config.toml
n_layer = 10
d_model = 448
n_head = 7
n_kv_head = 7
head_dim = 64
d_mlp = 1216
vocab_size = 8192
activation = "swiglu"
norm = "rmsnorm"
norm_place = "pre"
norm_eps = 1e-05
positions = "rope"
rope_base = 10000.0
rope_fraction = 1.0
qk_norm = true
attn_scale = 0.125
bias = "none"
tie_embeddings = true
parallel_block = false
extras = ["capped logits"]
init = "normal"
init_std_qkv = 0.0293
init_std_o = 0.0
init_std_up = 0.0293
init_std_down = 0.0
optimizer = "adamw"
lr = 0.00132
lr_mult_o = 0.997
beta1 = 0.9
beta2 = 0.99
lr_head = 0.00707
grad_clip = 1.0
warmup_steps = 223
schedule = "wsd"
decay_fraction = 1.0
decay_shape = "linear"
final_lr_fraction = 0.0
batch_tokens = 65536
seq_len = 2048
doc_mask = true
train_tokens = 376400000
steps = 5744
dataset = "wikipedia_en"
Each number is 500 + 25 x the weight over its row's rms, rounded and kept within 0 to 999. Layers, rows and columns count from 0. Numbers have three digits each. The size before them is the row's rms in percent of the matrix's.

# q: layer 3 attention query, 448x448, rms 0.0325, rows 0-59, columns 224-335
# k: layer 3 attention key, 448x448, rms 0.0301, rows 0-59, columns 224-335
q0 094:527473481476526473422474505510487503493515463526512501527456458542510493502491529486487524490509465515535494555441472535472512487524487502517514541517503473508484524516512518500512462508462442521447535550499460506510483498517510490486518524495523477495476467521530499517461491503451459452497492471460490496504467554479487494486470492504
k0 104:495488467504503529545510509536548530535540504485489504488547485517502528513505496496502492558473494474485495473478488510521550512566470469459497516484485513493538521555470501530494478486510512525505501488541493484497500485528564513530473508474506505476458446532479490511492487486445434480536493434480496478509526516500514520503445456520
q1 096:515486527455429470479533473510489552545533520498475490516530524505499484444507468511484539549455510535562538471486510511516476461467464527495517502525475486540511467499519480472491500520469492488499462520461468552479497474493474526537534524477519478495515474483522537513505512492529481501531526504511506513495475447489481521490494496477
k1 106:460473501510518489468488506468470513460463524534520536496496455498535504529482523506492463490531462471547493528514479505515497509494551486527494474511501518484541497486481490491518541481476505553518519490521512457532474536483489445520535489484487494453502466517506493518474473500480475466519474539479523488481479484510469481485509503522
q2 085:489461470494502499452493447518435525496488503497509538531455485538533531476521530515500494483482500526543528542479536538482494514461474516519507484509484443534500526498513514498487481488477462497450534542546499517528499504507507507534471527519512486542505500520543475489480497466525484492486528500485468507506514500501465537500495471527
k2 094:509504511463495527528463498516511527524515488503522494453516512479495505553459485492509494549508477454544499486495511498513525532521495480484485502530486531515554485522493511533504517498519504543513499489530494504556490495494508503526528528478454506479523473516490491480495452484478454458555483496475514485464495508511469476524472431514
q3 086:510491498494511487459482519518479519479517527499528504516492451495537496570507572481526479459526523478546480512547492497512521532526560499534492451488512499517514537502501509472486496506508496535472500495520504454530505503482548454469508522510458495505453498483494461493463478526476485495474453516459489492487503540487492556495509495519
k3 093:522534492481473493556486528529515513554539444471532473489521529464481492508509474518527498547476476475507502450475515479524545482551464493496487515513470508506502462545502533501471498514505543495525451493522495524514526479492516528522516530469487521543520484525501499513506477475517464483499475504524514504481529509537493500559454434492
q4 089:487552529505544496475517508524502482487496517484438489522479488471502486547489499473470489516519522485502464499506455511486492552539530472474515476519529498473513473503497514483516498502510475509461532489514492449557467491521538484485509485501446518497470482516507494471497514496487496479482475521475526500506524523512527474521524467545
k4 095:502498512495493504563502506527521502548529469437451473502511541506471496477486506542517526550435542499493484482489508462541535494508468509510522506450513486495521515509503466478480488508496557445479452492497485524484491488523514532530521544504475522513526476506493496455529487509497501516468488497535485499493497540524514516528483435500
q5 087:505472524497486540545511504515507490523500474528512501502503528500500511442516454516507482501522491471479529497500519513485467469493449508468502570514483501471468494553527477492522508474525487487546518498459514512469530481533451560479463495499540498503485520524486523494507523483485496515530544507523470508538498464536521481500514516474
k5 090:492474532521457503473510523492493484450490467453493486520483505503489496477512531515491518494443507532494532527495462504478482452469517524474542500481515459521498535493512487476468478468520475461528485495469501504502529488479490512467469484507469503535468559489509486516488502497535520534462538512489447532506555530519501541504533532498
q6 089:527495524465496473535501501483516508518496453466508487498513519530486525457507459513517456465538461462490518531509518481502484471476494534527483557489477499521488487524494480506518511472478531482555522470475513515486508523513448533484456512487536477492512539559494534513489524505520479556498527479520461496524488502454506500496523524509
k6 094:491499494526464494442508512507486501460538484448493499514487506512540494465515513510490499473486570516479523562512502512513483482495491544513517495502505491533511495462537473461498496494544495470516519473503526536485524472483521511486499509533477475511472501504499476494500491509525540493508502510497463482492528525509512541472520528463
q7 093:464471490498516495448488486489454513440497530499493501511476479469533516509495545465467516501489524516518500492480508499506505523498505506498547465509519462528527522475471502498479491450476489516456492539540466487537471511496491462516550489487456507508499495499500511500516529517515528459464480527448537470481501512484505550503517491513
k7 093:530504495488510513541509516466523474531479514544528502464512505488471484542506458477545500515533498458531503463472509512522544504506493480496472505491485536492514498515498520536526522515484502534508512518529456500528484507495484457504501519498521487479528475513475515512487497476477488496524514495503556491507463483486489466507461462506
q8 090:522536499488508504527501498502539535554530465478499515503541532520479484484483473543510468521523468473484561497471543485477477485498473504529520538527483497485486502514468464467521513473527507500503493466468538500470545509539486538485474502472539492512515505526482511493510507502493477522544497487507497523547504508533496455498491514478
k8 095:476530509492486489493516502502494512473497493429483480531506545502511506447493523528518517492451551535465532537503457509518482475490507511507533533521492454523510503486546463461485497501516493477502457513458513517484537509502480517453514500526489503559489506467488494508525497537512527494496488486496449487495519508525537526474519518474
q9 092:523513524458457504498497483496447530498511462516486518477483523473491493487467457550465511518498456477491524540500495499487508498471512538520482533513454515505513502475500516479503510495489486489525477494482527528456514535512542543476475499504515504518515497520515537480498492495503498517509485466499528521539468510530474491464522527478
k9 086:475471488513470488489544540507495516473536500471515485512503517492503512479464507513477512518503519513460521518518467509471498514478531512476535499496513503496511488500543479512517498488480525452492485530497529539489481504484515514499507506499495505500509532480512514498498490511479512516487488501514491501501548504514501541540500527494
q10 134:488505479465518489473476504500519504457490506484551536484484484512520516504463540500500484460540467455542476471489454492512443518472543499533500513518484522538499498522499531489510497481474494502509529511459493516516484509510507508477475490535524485543498485470476557483468501483486475489494498535471531517506460545543520517496516552505
k10 089:519483464560515511527481514503504498524499500510519512489550496502510531462453472506527471501524514494523459533474517481495507470545499467553492490479532496499510498519496509535523527491501520526494518533519495521531451432553514507501482512489512507496513475537500530474488501471513500509513505534490506485467497509512460519476503476520
q11 108:501492535510524467505481509496503516533510536460483463523481524461500465505555471449536489525521506506487536481496506497476492486506462501508521487483543528517511473500477398533465510453518526527508490483493478462503514495494524480488509534478501542480478515469527516510488478507492487496463504545497489551526522512566528514521524504496
k11 102:506488497471529495486469515557518526478507534483478471545510545516505520445485468517471468504484515480517492538505526512543487476507459517494522529515514496514469519531525496469506461507528508491512499468448457550523509455527550534475480495557497481532537445514494508434528502512558544485494504501495499466500477529553562516480507475507
q12 094:436464491547499500473513526504477505452507544487539505510441476499492487522487502502470513434532480475525461517482491494465497496505517496501502493492524481532466505519524559498518492498455522536485494492527478476493503504486518443462480517511499466485465483482508493519502516529471504485516498531522491506505478490509513490520505502520
k12 100:536487498494501495500475524484518455533494523518500497500475497494493496526514486465489499498518487498504481507463508511520526486494496499522455495484521492473506523496506516498525520502507492549495559483544487493522466502506485476483495534470497466478484479505495510535509476524513479457500487522472505516513415482527510456514473437480
q13 092:517467517503504482489462539509464531522480498466496480505517526518518505459477473490483468528503468458516529451511491510475490459491456519493488550512486518508496520507467488494478500477561547477506467474476497537479526490531474531514470446468498552506540508523488565490461500534484517519496498490499464459516464545528506521507471500509
k13 095:498510508496496483476493498502478498454498482505488550508528532452522539445486457525524493471507568512464532563546473474497461485496508500518534502453524504503489564502524434466514504512533477459511520517458496515506495463518524501499461503545475467511487538519508514439518493496519499505483466505483495486495490497531551555507508503473
q14 092:494492478506560514497522489522522495475486560468516509501499484511506543543493467494507467479470504497523450513549437520493497508533526505494505485500534501529489473502506492495510470497487523509488531495459519496489441449493496459463520507497455522501475497465520529462477498502460476456520466504500513528480488505506532433562505518520
k14 104:474507497529512482499497491471515509511505542499483509494505476481511495501496497454521444533519471472474456535486507492498530525483488496549501517483512484464511498494472474491450539497504513545500517504537467515497446483515532465511476460480500496506493470555469536466481520494475484507503509529494503500485471457562500505506506467501
q15 094:491499478528515504496506529496451521430511482541509462487482502517500539514505541522482526468492459531485443518506478502482556496515522499506484484542486484519471529480513522471456480487515507513503518508543491494490486524497526506473502499553493439497531454542516501520513479495475513505477480498531519487503485521474513514532431490514
k15 093:502462496498508479461475511464485496483466489560523501489478462489505479535488504499489492459505483518488502483512496517460506505484510517503493475537467519488509474507518537508508535523530485550523541513539506449501468511447524491508522501480529462448461492472517471514464497523519459491550509523452506509507472460490451510522486501509
q16 091:471508494501478483493515495485451483493517509523517502497449472501499490533518533496444533471511502504481440481544517531486540504492520469487521484495496509511506487501506524467504474501470487512462467535528482463494499482516510487483508450496478470532484493505496474516500456513513514479473532496464500459516496520466502511458453510516
k16 093:513495527515511469528483476482463460545443495539510525471478471505474508531533493495469518484508484503496519458511496513474499497502493468510484500466481544472508481497502516512495515525511484507499506511525491466483480524497494477521508494471525515471487505484503514544478494500508500514531502490489559514496459483458490462509469495501
q17 108:508543553481454477489491508506489490469503499450502445465488488475479465556498519514462521479485487508505475522457444489517488453498485533496505427485504517496519467467477517500447493491461490509491485442511527470494421498502496465471487486507475508492463502416509515487479496477466471471489488541498490551502499508532534482489544494469
k17 092:468537518496524494513495510493512507576482538493554533527474505517498490514533509485505478528500499512449488466513503466496525534508492514487526478512525513484552482494531488524497541486524533504491470506510469515497471536483473490501471456454519496485479524475480514514507468470503509473488521502515531471487487456512486543505471438508
q18 095:466460461488559501510528502522474548470507530470510527537489482516500522513485500471492486508468520526529469511547475508503483522508532496527501513550508472552464480493473491540476443520518472500451511507508485514513496466506523486494549524497494485518469500516500506506451540503473486501477481485526500528499497533496524469547463498534
k18 103:487486476481519512493478492473495488526435514485524501530506479467501532523496491524520501459539489487513498469505447470494511463503531494560483537486494561494553504530503529528489559502492479534527528528467495466528501478521524479478531504498509500495493456506461487499457505508535482509518501518464481455496467510521479481535508502513
q19 096:548509492484523476471517463503497462503508515554508519503493486485498459551501506526478567458501556535461484511514495514487495511469556511508491467467540505489494503512512501485532473512440499464472492521498456514469508491485449530490514510499522438529497472486503468486536513482521534466516524492525516543521506491478492487487532496504
k19 101:512445490518495525484502492490502465537456503492484473455504487548480521494530536488469513482546503509521529455450510510485526494499465510495433543503512487490501452512490532532466480502477521507457486457527535528460542498501475511490488497460511541505490527503504528522464504462483475484505493459513510511488476485496455464529505524524
q20 103:504462501510495464471490527524490511489509476449522470492485523479553532471510441496509478505520468475525495529514498504446458461503484543494528525537490517494500472495502480496483492490498503490476489508473523499482463500535562481534482441522528556517564553499543538492491473503493513507510517497431465465516499513544542506498522495495
k20 097:482558518455477508493442474491512485492490500432473528494515498485493481501475482532496456466492532543506514528523493486502488485486497489505519487488505508494518528499455495516496514508495459499517526453448482515498476492504533459427461520536514495524525492472508536474515488468572470534511475526455525515530475479540538482509538476477
q21 113:501464488531515520437484515513473566530497486595525472528515524451512491503517515505496511522513484524463505507545511486486490491520523515510499516492468525460522533519535529494519508500499529451486480509493511535508543459502508557560508444538493505500555486536458492456514516532511525498489526484472496493505498525495486526513475513506
k21 083:560519492503516490518476490443543490497470469516517539495498515512460515520527505481531508498463494504521537467492478552503464473502504513529509511506500496463449514571449490485490482537462494481523514488492541527531525506510490530510510525523526530531506529493513529534526482529465480513512506484496485499467524512501484475476513521506
q22 116:507483512526525485454513470495486479503513489461503491484485502488494499511505520487502518526493516534519470516505499478497507523469518513504468501503479445513531513478500501487494491496478441462453491553511480499466475511461489533469486478486539450514523503499541490456511516488521523544518481473501538543519514483519501524511487472493
k22 112:526459518518519508498533489483466507462502520479524474516450478512482507533555511473542511498507517534488455522489494503521506510493493497508456499528511472470495477468460505513469469497460500538517490494535527452475445521497452481461499440476539485486488496468518481538480493501486524511523505498514485517544501498518494486524490506469
q23 096:519526502466479488533530510497489420479502460464483551478465480508469505526505498565479504459488498548508498588464522508540496487459510489505532478483532524529501487503484484514533523498479489520515526490528516469515478507530480479416482542490504509532452485447527517530499489472522463493485470518535489477495470466448471472478546511521
k23 114:472516500519524508488539482519467515513501500529516485493481454539512480541511558501466523503525483483498493491515516517487545513499495459487479490511468520524526499494530510550511507478532514535475499527544482499524509511457483509494530490465473515479495501518447465514473488480496467467539515483507502447498483478467438450497478536503
q24 091:508499450494528529501497461470485518500514522549526515518544491499491511499472495497504509505496524464483488472512528521484508510518537478540475550515494510489463496526490532491555482497501513474512495529493503514533533499509465514500490464493525473489494532527462454489525483480478496495511494478484463495522532531507483464518483495536
k24 100:512504526486473483479472518493512527467529454464491471517503515502479507450520505496534493496467520536538512537457489541485480480479498551507508520510511484511495499475532494460471466503493512486528454497476527479462513522517497493503502488513492506517508498496515509505478511534493534512503499494505472538505529519524517504487512521497
q25 095:480505524514479463524529478535536478504479503491494481496518518475478472495534496520513516483487505562486477469501454476519520524495522538495470504504519485514491463440507519484460536484519467488519539508553524502487498517451479470477520502510489501498460511445544470547460499495550530543480539512523554525490507460494513537534461481481
k25 089:513460484500559533523492551525519492527486529490469483515462489483503505508520522512492526502497484488509503456507480503502490463535487520479462532503514518501490498502519513545499483474525469486478466511502521497503537473517458522463475493495515511499449483512492474516492489493512528497536509525537490455478477518518532486475519502514
q26 145:457478439489515480482520509494498520512511481522530522527524485487504501512459515508510488482535515481512514507520505516505454525506533481512510536472489498523491490545499547499558493523505522492525536540481460550521530489487481542478478512489528448523471502508475522495492497481481488478487506497512482462492490505464504481499517526500
k26 099:518526478505483483502490451486483509487490484481494469518507521503528471518534512486485488503530523483487462527494512546505470466507477495562493513457519513465548503474499507504478472491490497534558498510502529496486477516518511517521533528480491540501551480533492512518434459510436516476514515511487440522518517517522466485550524537515
q27 106:516537480539431485456510507487459504445493493476509519485526533493493535544495527512460452477523513532489454477475495503515508514496471491517492519495437501490492474488504552503476503520510490496527470482504489494539456484534497501440484546521537510542500472469523502504506478500553495493470458529480470485512473525484518479496495484503
k27 084:503482470503520499494546535499464538522463530504506470529482484513496506556519499485507521511527496484488469496475496476518479476514452495492464531498457535499538452508524512536505470508526496502523467565504512521503468451507508530490499465512499525503494496537517479506507535511473512521499487500504498461514498496479463514499486532499
q28 097:538549500487455542509518484509491447483505503483467541472476479496501517537526506536496488496491528519484510546455518498534527508500480506509491458458521493499513504496498481518517510497463514520510501469484522489503484519516456504466479540478509505504492470484524464512524491464528471481483488528523481490500495468482449500477534499493
k28 099:505498516495537486507540543507481549497535503526531504496480508531516500502541502469512490526477488525528485542503490487495512540486490530471463475529516485525493471473508501492507494482483531493452495495516512463480495521450486480539529478500504502491469502490514476485523534484499517478493527483532530527503519466464468511515454481521
q29 098:467491500514490527484516502488509474486542502533493523496508537485533473500483483486438495465510495567510505512569499533568483500463525486551502494518484500517528485524505568499518491527490492492503472526505485529521523461441493573461492509526488490519475492471500502513508485502534529531494481533507507495486504506489537512483501524485
k29 094:474516479509481508496470488491476435491447467473480482476514508503510466538539520506491524470481473521558485467532460499487506504502508508481486491488486502497520503538526521522467449506496513488490493484509496476464498460499506513463485508471535510509493514475509523528486486539500502495535527486508546550512496510547539493473527530506
q30 101:534557485473484479521525511495496469452515468469469540495504473467453511542478507539496468434493523532472517534465481460523499502489508484532503511486515515555458479473492535500496502513477462527543520458488494495495480517518460497405481543512496485525470494435556517527495474479555479488478489509539529533495505461497487454536546504491
k30 105:487490485486536510501508531508486539535493531492549472537462504509551522515526558502481513533558468496480474498490485524499511504481490538480451554526498535507547463488529526522494474462525533506479486520519486525506502477491499516499494463467492524473474486528497446484456474478497481462506511497503467441501518507514453518519498491522
q31 101:461487475505502540479505515477553522518499558525513477486516521505507511495449491469444493500508483462519507431537504547480494505527517507522492500497505503471535495521505518488518491532521498466485457526466507530481513469502534530572525478505504509454517518520443483484519533493470485492523496500473465534502513527519528501477482519464
k31 096:509526534517485507522518466517492443536486480523469463497551493473528470470505447513496533525471483499540455496492453480502507513505542500515533494451528495506480525532471498479500506481490493482492491489524488498450484523529502495542484517486524508515484457517542532483543492496470521530479489516526503557503536504472527522506510503493
q32 098:495494522473473479502533467488509545518554509487488492511515519491452486429474454517497540528476531534531537482493543522484458442447452498533518496516513439528523475489488458481517489509500484475478461513463482523456517488497482506508500495488510470524526496515494518513523538519561506548490499503514515496500500466496492525493485499464
k32 107:487511485487501529504480493488483507509487499544533518499510461504500472535488525524502468527467473446518493522487500531530527498532539488501503479532483504482535510531498531517502510469490526546500488518523481460522459556483516452510559540478505512478498467515488502521536449461459458462514479489474525516495499535486494478520490461545
q33 088:477531554488482510567509517511516482516508540495469479510546514495507472498524479489502481521506544496467495468503551492531478496452506500488482542502524490466500484475481489490519508506548504451523463500481524492509526499462483536499463504493473507489527531483481492507514520502544538533476496544520514505516496455542521527522514500466
k33 099:488539518494484468477512454501502469495444496496505494507472523527514501464531487504464531511485511552518503493521491473525468483459457520551490508489523524523490532478528497497510478484503502453480483483434508526476512493525494495480500468542500513512522526485514511464518513492536559508476508522537488512507497480497516479482521543497
q34 092:508458497516486479498526510485521519522527471491539473484522529522481512422481465494497526510445508554494525462483521533532479441491485512504495497538475461500495498514491486473491481510508493468456486519482505553456536458494475538541505489484521473526537516515532497520489525481539506528526531460510477485507501476519491529481442499491
k34 101:517509507487507537492497508478466460488438473528505482497439459514496481526491519517524518455532490524547521546554511512497459483496504482506479510532499528507497521475494502536542497527491473523517510507497520472498540552474431467470509507507522505482452508495508475549484494471504519498524458501475519514488455499480507469474503504539
q35 091:478440479513493486455458522494451587469519464476520466507491506510544557459483527501481505505479468507558515492480529505473512481503467491475507472555460452546503500511477515511464482471457501517472506549516467526506504468520459501509507505492537493525528499527492499530487506513545484496485514519487465485472532524490485525501482509488
k35 093:513478503494524477494513523480477484476465538553545508496486482468514504558482480464510494499542464489524475518526506509513506536490496474515462474502469540471498508500495493513526519508490502554522525484549494467514447542528507447506523509500488484480504467536520501506474487497487479468549474511473552499510439481474482454507480449515
q36 086:485488493500535499485502478511474531464466523481500517482484445489495517535524520467482504496499551525486497531485512491514516501519513508541480420487503527488521545469488508515465463480465496493500508504545495478506472509485514499483489508515476491512514466509518487531500491493468476492489516508510477482516519526445465503477510483509
k36 088:490493459474494490527467507462499525498486544515496516459515490480515508537478509495474482507534455473504495482508511504512502519522495491519502475563506529481502466527484509557525532495478522544474460498521512457498483512481501501485524518485495472468511485491511501509528478477468457495567483497492512492503471460502483477496491471516
q37 151:505522545484468469472507483494462477474497497454491499445539508487538520529503485466478535489494508501483466518506451487504497534479483520464491459521471493506522472480497449507480490516484461507468516518538510495517428512500480478489510488498500501500512531473501539508526492457523507524500507464468543531505509487524536528505504489508
k37 084:524500497496488504534500523546531506508534485484461497522465533509471494472468527527517535515456538476490507509512507529501515482506507515502554483492483482511493497508503486500477483485522512422477474502504496539456484521463545513501513500507450473547492488480554469492502493476544499516467509507532488483506543548481557522463464475482
q38 129:534502550506485470500493459500452490454528512487478508450487511462473532510520486501482544486454499498438474518499466489480469472506479509453545450514501490461489486481468475499485502494445486494471480501499472451496437513547511489492490463475502496527526511517513519482515506529496516503512481493492524537500521493562532496512512497497
k38 083:532477473490517496478502561532509511528534523519480509515492508543491494501495514526491518478517562510501502515509536529533529445507492535508505524477489488523478478529518523504546470510544523453481519493489522568492517493465523492509519491496483505526488481492509434523488529511539448489529489489477483460485482522469506495480479517526
q39 138:449497465479539544509482519511553493548486494519507530532479503533509469465483507498525480503510513476554517474503518519523517534507518515532488535512543510526478503548498529487531491526540501518543530523508494530496566505474483537498515532522509490512479474525504464502472487474490518487491491491518503479477488490475514514467497501529
k39 092:520449491476498479452515539490448481512478498569524538480514476475498514512512484465500514481526469501540496491502490451484487500471533551443460478470504486514548495519465514508512517517508472526473542495511530476504504483483474477508497465467504440485496480483544500478476507507475476496525465479498545501513491474492450482477496483474
q40 106:545508529448472501484523496503469429505477519563505469528494520476515524519529482508478528495478516506483509523519439531529528507485523497472507479464528540495519479516521482499514526469491521481488458465524481474533512486479529480551508534449460516475499486467486481517509528509489504490484502474528500522530498497477522461486493494508
k40 096:499528439538508543492492514540526528537481533499514500532491505502520485505488515495509492528486503498490471475484538509528525492536510509496479570508502508503475471534529506501520467507524541486472503543484474570561522481520525503498509495503491514482496488496476473524528480478483474499506504493490459449496520515517535525493476484545
q41 094:483496459511540530521486497487522518485484516478518491531460498507483527511474504463500518517477465497539472501487434530526483507464529482504465473524491476552494524458506518528474452514489481545481469502505468507483464493447490494506479508503452491520516491491509509495496525496517528481466528507525515512532492537497510512470496469499
k41 095:515521488510546518490526521504480492509493533544536522527469472491521552515541491460499485512516433474526486471473488496505512509519502528459443486518537552465538497540482502535471523504489495519462499493526515435504454507529512426508475476464505508488484474509519524480483490477493474510506483491517528475506481479488492507506486503495
q42 091:503503472498509494499546479496519459473505498498527510475435485487472477528504539550525506471477526511506458539487480504499501508528556506522508444490522482505487507508517523524488483523473491504472492489535516480487445490494479488459515502514494494479478497442521477522517505492495512482505531531497502507498487473441506529519571465511
k42 096:503493512503493525507479484490517490543485501512535498470480448527510459507531492457490467496500461492522482464467507511526538524494486525504479523470515509488539492493440538510481525490486508594493505481531500489501476522520459479521499482480521514481489461519491504511458452478485491465523492497495505507509490479502468435513504474500
q43 110:524527514496489495454519520531480489496459512509531493506526453473539475498477524477502473501523479464524448484507492498433492511512500474486477514493516526497536499528485523504498520488493492495499499488493496497481495514465521507531517466526505513509491438445537513457495492490486490459494460491468538472458465522485528527519512512518
k43 092:468499514489498507525489439503479550497540488482449482464488467525484500490472514500507516523512500524445500516520520490500505531508475502517513471508536470485466503500471452512465518518487496488498504507513477470502461527537504485500490508513494496510539516509492552480513507475507496466443456514522545490504513465551509496513543444473
q44 108:472488537538501487453499516525433535503510513543488438587499516431572488505491512508497537546494492508488524509504473487468491510463468508484559498505486499514532489500499493466499506483516540499478493535505471514533514495487516487578492514520500521539545483472491489486502447528514528484470526482467477472526550502506515512494466527497
k44 092:500506511462492496508462489474506480538462444497440518488499538479474499477489517550481514502488494520524545434546485499468479445481502484523533498461483565522466499519530490523526494520503480475516478468449498546500519492521524506505506532520473514509538514496487533481520525530527467519511495517489501496500452472519522470491472529480
q45 105:499545487485515487473493558501490512481511537447515482507479514476514488554507496461498472456507483470505505500506486504485452487499481500503482479458492487528500493493523499471472515470472521521491495500468501481542472469540491484459446495503436492550483492443510534496490478542507511456502516523469500496493476530538559476521525535489
k45 100:518520474520488538510461463502516479533457507476501479492503508456489530505534489460558501500500485448487467495479468463552513500524510467530512487482517492462489503521513493505462499530532509518519502513510474488513443484536479467470475508479512517479522512541470558493513465487478509485515515496470499516524449531536538511506517497478
q46 096:473494448473530490496496459500502458485508471519522491452469463528525498513477514505517493495493512515502468532528522520530554518517543521526471506482498501511499455515476510533510479495456511547452552509541481512506491505491491480449512524532520440487496526482528454537483510481488491475538491528496473480521548511462492500527525477545
k46 096:492500499459512518441507523485516528518480486531518486488493466477499498483523509483514511481503501503518484517498492501495532486502496508526452508470481536517546505521491516494475546490501512516543506526502507525483501524498529478544537495518482520479496471518473463507423479529541487514516521515470494483478449487506441459520476536505
q47 110:448477491511483529460456500488465527472479478518493448491526482500501490445470483513451502516512481500463534504514493503507493504512493536508505549521439526509491502481498508504499501506511520498511530530482521548525487474514490477539475476486524493495526497557466519501502498502494479509494500479475496475494542543490505501443506509490
k47 098:518523497468489497491466532444505473476480476484496578511513555476512537534465493535487500472491512547494545484517470529465470449469526494502521485489448532527488489522519486523512485503534499485531533494431516504531501495501471496474513487543509463525489479479542510497480501542546481538544476494483475467517488497497494480437480489486
q48 094:495478470485519523505490456498488483511496485530511530475530493523488511458491516536510479505479537531464475483522548485548499538487491496550452544493510479524479473485469489510511478520499460482530543538507507538485522474516461496470486504490511464470507507526493481540517521481553480506526493487537535478523533481433482497528442467485
k48 095:506509496509495518496507539499506472465484490510504517494492502533494490491528522550487540486497511528538543507491495550493466476512504548490442517489502537536496489507552503487491459481522483501494475528480551491495550527493495516471531511511507494533449466446509439537472494530511493511517492492525433473509503529471483489443510542516
q49 103:489529480504504487518514469484512476516498473545479541457498469489499486550468528513494507523501548535498482539492492529554543507499561482555481475471488481516482519511506497501552507506475503523501467509473475523480498511498445499484488536492492456502483476511474474507524493466522490453485471495500503539503516475456465499491535513507
k49 103:494474502520524499501536501489485506505504519499511476476531484496503552503547481477478523514505492487532487487493492517494513524481486515484434502523518480490509468483464490488505495471478525532480461492555512458468516500484482515545549488489496506475490483506504490491485487502456518469500495530508500509496525492454445461505477511513
q50 088:507539466492488482488487444486526462505485483542501528491515476518506489564516508499501492502486537522486500492476495529562520549493490460537479493481552511487475505516515468537520511523478492511497583478512551473526502480518478466504519538506499484500472474495454442529530487464532506488514510503516520517521523518467489458480511489522
k50 100:501523474510478525496502522482539527501494506504531500530496517504503486477492510504480484506493492476551474488477527550463497460495497492511466534542477507511524439523517558502503465469491518529523495489486527517529555501485470547518544520514524528502486489483466473471477515509479491477550511480523445466487508496487436452514506527526
q51 099:483471508501515501465509470524499499559493544517501511501518470502507509500473499507524475535496503487490483465542494467460503502568485493545509515484511485474515540517474476547541476477514485503499521545491505502494541505513498475539503457524510533477535495538503473522539503491492515504514512522502447504549523488540477524469459481511
k51 090:529509499493498470498454484457537479456511487492492543468502503488450499504483493492557525467480509545508543503506513528526486473456475518534507473516477465483450487501475476489503521524468456488500511476470561478494543529490524519508519547541472452500514516476475498514483506566511469499477467479503491464452477477536471469476481543495
q52 092:495493528507455464502509541469488480471505514480454466480458532499475509489508457507481540526520481485517500508426453474498513489481514533464518485511470522538524454473479471483469514501524518520506471498516494501489480502495541505487496535495490518503483498488542535498478502485487487510508519527474487478474479509535492546440519512507
k52 092:458524522484515495517503457501477490525508553444493487476512482516481515534494494516495475466506541495430532502502499484521540494487484483503518467485491530524516530483526476510491504518513488495491455513507451482527438504481479506459514485494488525506518455493486550481522509489515527528522492540531512478493495520493519534504523473460
q53 101:511515531518491491508512490523503469484509491417482495464490496536477531511504490483534467505465537504495503506453515497514478473506464482513458521519513493515520518457505448508504497520505456524548527486501513504489444535493501454457489488495512521484557549471560525489531493503523503539497519474486493539511468508541525497476499469506
k53 097:509530497514498503508470469479534497492498527461506457521486512519488493503497491462526486481509538510509491529513479532491516505514486488485541495541517467490460503510506468470448469497475501505526472485485469485490466485507484483456507528531507488527510520484499527525541487522491526525519503518474524493528481505545556517463499488481
q54 101:473517488521521497510491538491520532473537462445518476483501499529523531480485472459497465487510450450514482458495475480455485475508506505505489534536489492496513507487517510502473491532515462502510493515493468481499459510521543455505485449528517513494543504507549528506497476511500520503520537469465481494511467507572560501499507480486
k54 093:462513501486501480522484477488493476501511491457471525496469515476490501515450487540480465473493476517500504491461498493506507489500487507448553463480483493498518488503468493514485540467490460508484535468502495472494471474534522460451458514539474479478506502473518533496513485492560457545499473476483544489478469501538531491496499468451
q55 100:504538479482485515484513460476468460491472507567496536456501469500487508535506541506485525519491515500498517491467514515500543504518500482486480462471500487483499516547506510525536524492498505512495499521506510491532513493497450515526506518505495443500499475525473455514521458476492460479499492511489489484502533505469422469465515530507
k55 099:510481528501496441518497535480488522453526466508533506512499521527518509507536507457502486550461504541547488504504502533499468520477476530471479469536508469526480485484515510497502448499443534491472504469483555488476520514476485509572516495510500511485488485461521479536520522483484499478498491493506498560498527487455485490502459504536
q56 101:517497548504525507518480543510530514526538482433488471507490524523506475439524469484508472488496500512488505487534486491499470486468471516517514527514498499494506488489510469471455492521534475503523495481482505507469528484490540468497516477495489556506488512479489551505503522523522523514533506463502546523510505486550562506530470491452
k56 079:465558479502487518498475492498523439519473538457475488466507515463512470493472487541476500469499482461502507466496461445501503473498505474504523482504500474518542492521464505517496504483524505498503517511491435514495477439519494513454486497494511493512503496473503513516517498505547503517533510525463504500526485553513536515468468435468
q57 102:513539503494532499475510500498480548510517473557471523523499509502503513513508539480512523511472470507477510521518515480463494492520478484454464509471518487481470560553528528512497486547516492522504521496495480513516558502502537501524486511482485459492528444545476522474530492529483521478511510471516564504504487502511500491532520510469
k57 098:488446455503498472515495533447537500481492507498470499490505546522456512507470531542484511504471497506481515476501556519493504485483501501505488462544489457472471469543483518488524485526485534503512558472501498484508489476509519508506519524520494456512511573469501506532507544509508442477504502498470510490500481502509483488490502513538
q58 187:465496448462519533485502515499536518508512506518529496542502492516521475467462515504473452473511511457525483451498490535512483514509527483528500554502494514502481513554531548494530492535530507525523515508482481536517560474523497524509494521506505497531488492515481500507496509504483515473489494513467470468505478511491494483456523533499
k58 092:495544491519489508515477457522501523515538457519454482544530508514488493484477525490508496517492469487520493505507573518474505493513496491529518510471528479480479510482514532497517489495494514496541524492460486530531533494487559523554502521513450491502539500499472489486496475474470456514425501499490478511480514513504503474498515536539
q59 097:496479447486501512482510491451495529527519530528493521500520478498507543511490523475471481507498538473512501461522531521492517468542512460539496521491521489485485499540480527513553459530506516481550470523442497504539487492534479524527485510513504461489523513519423493486547512494482475480505483474501448506530508522524498477464491518489
k59 091:490527518485414435496467481486525447481488425493541481506522541496513496492504476527502505508479487513535479504481513521515497487502511540491523455495520461497497480518492524460497509481455492497501488486493512500439523508511540486545517541494488468504504491485512520516459492514484496521498499502451480558496536498492482502506479521490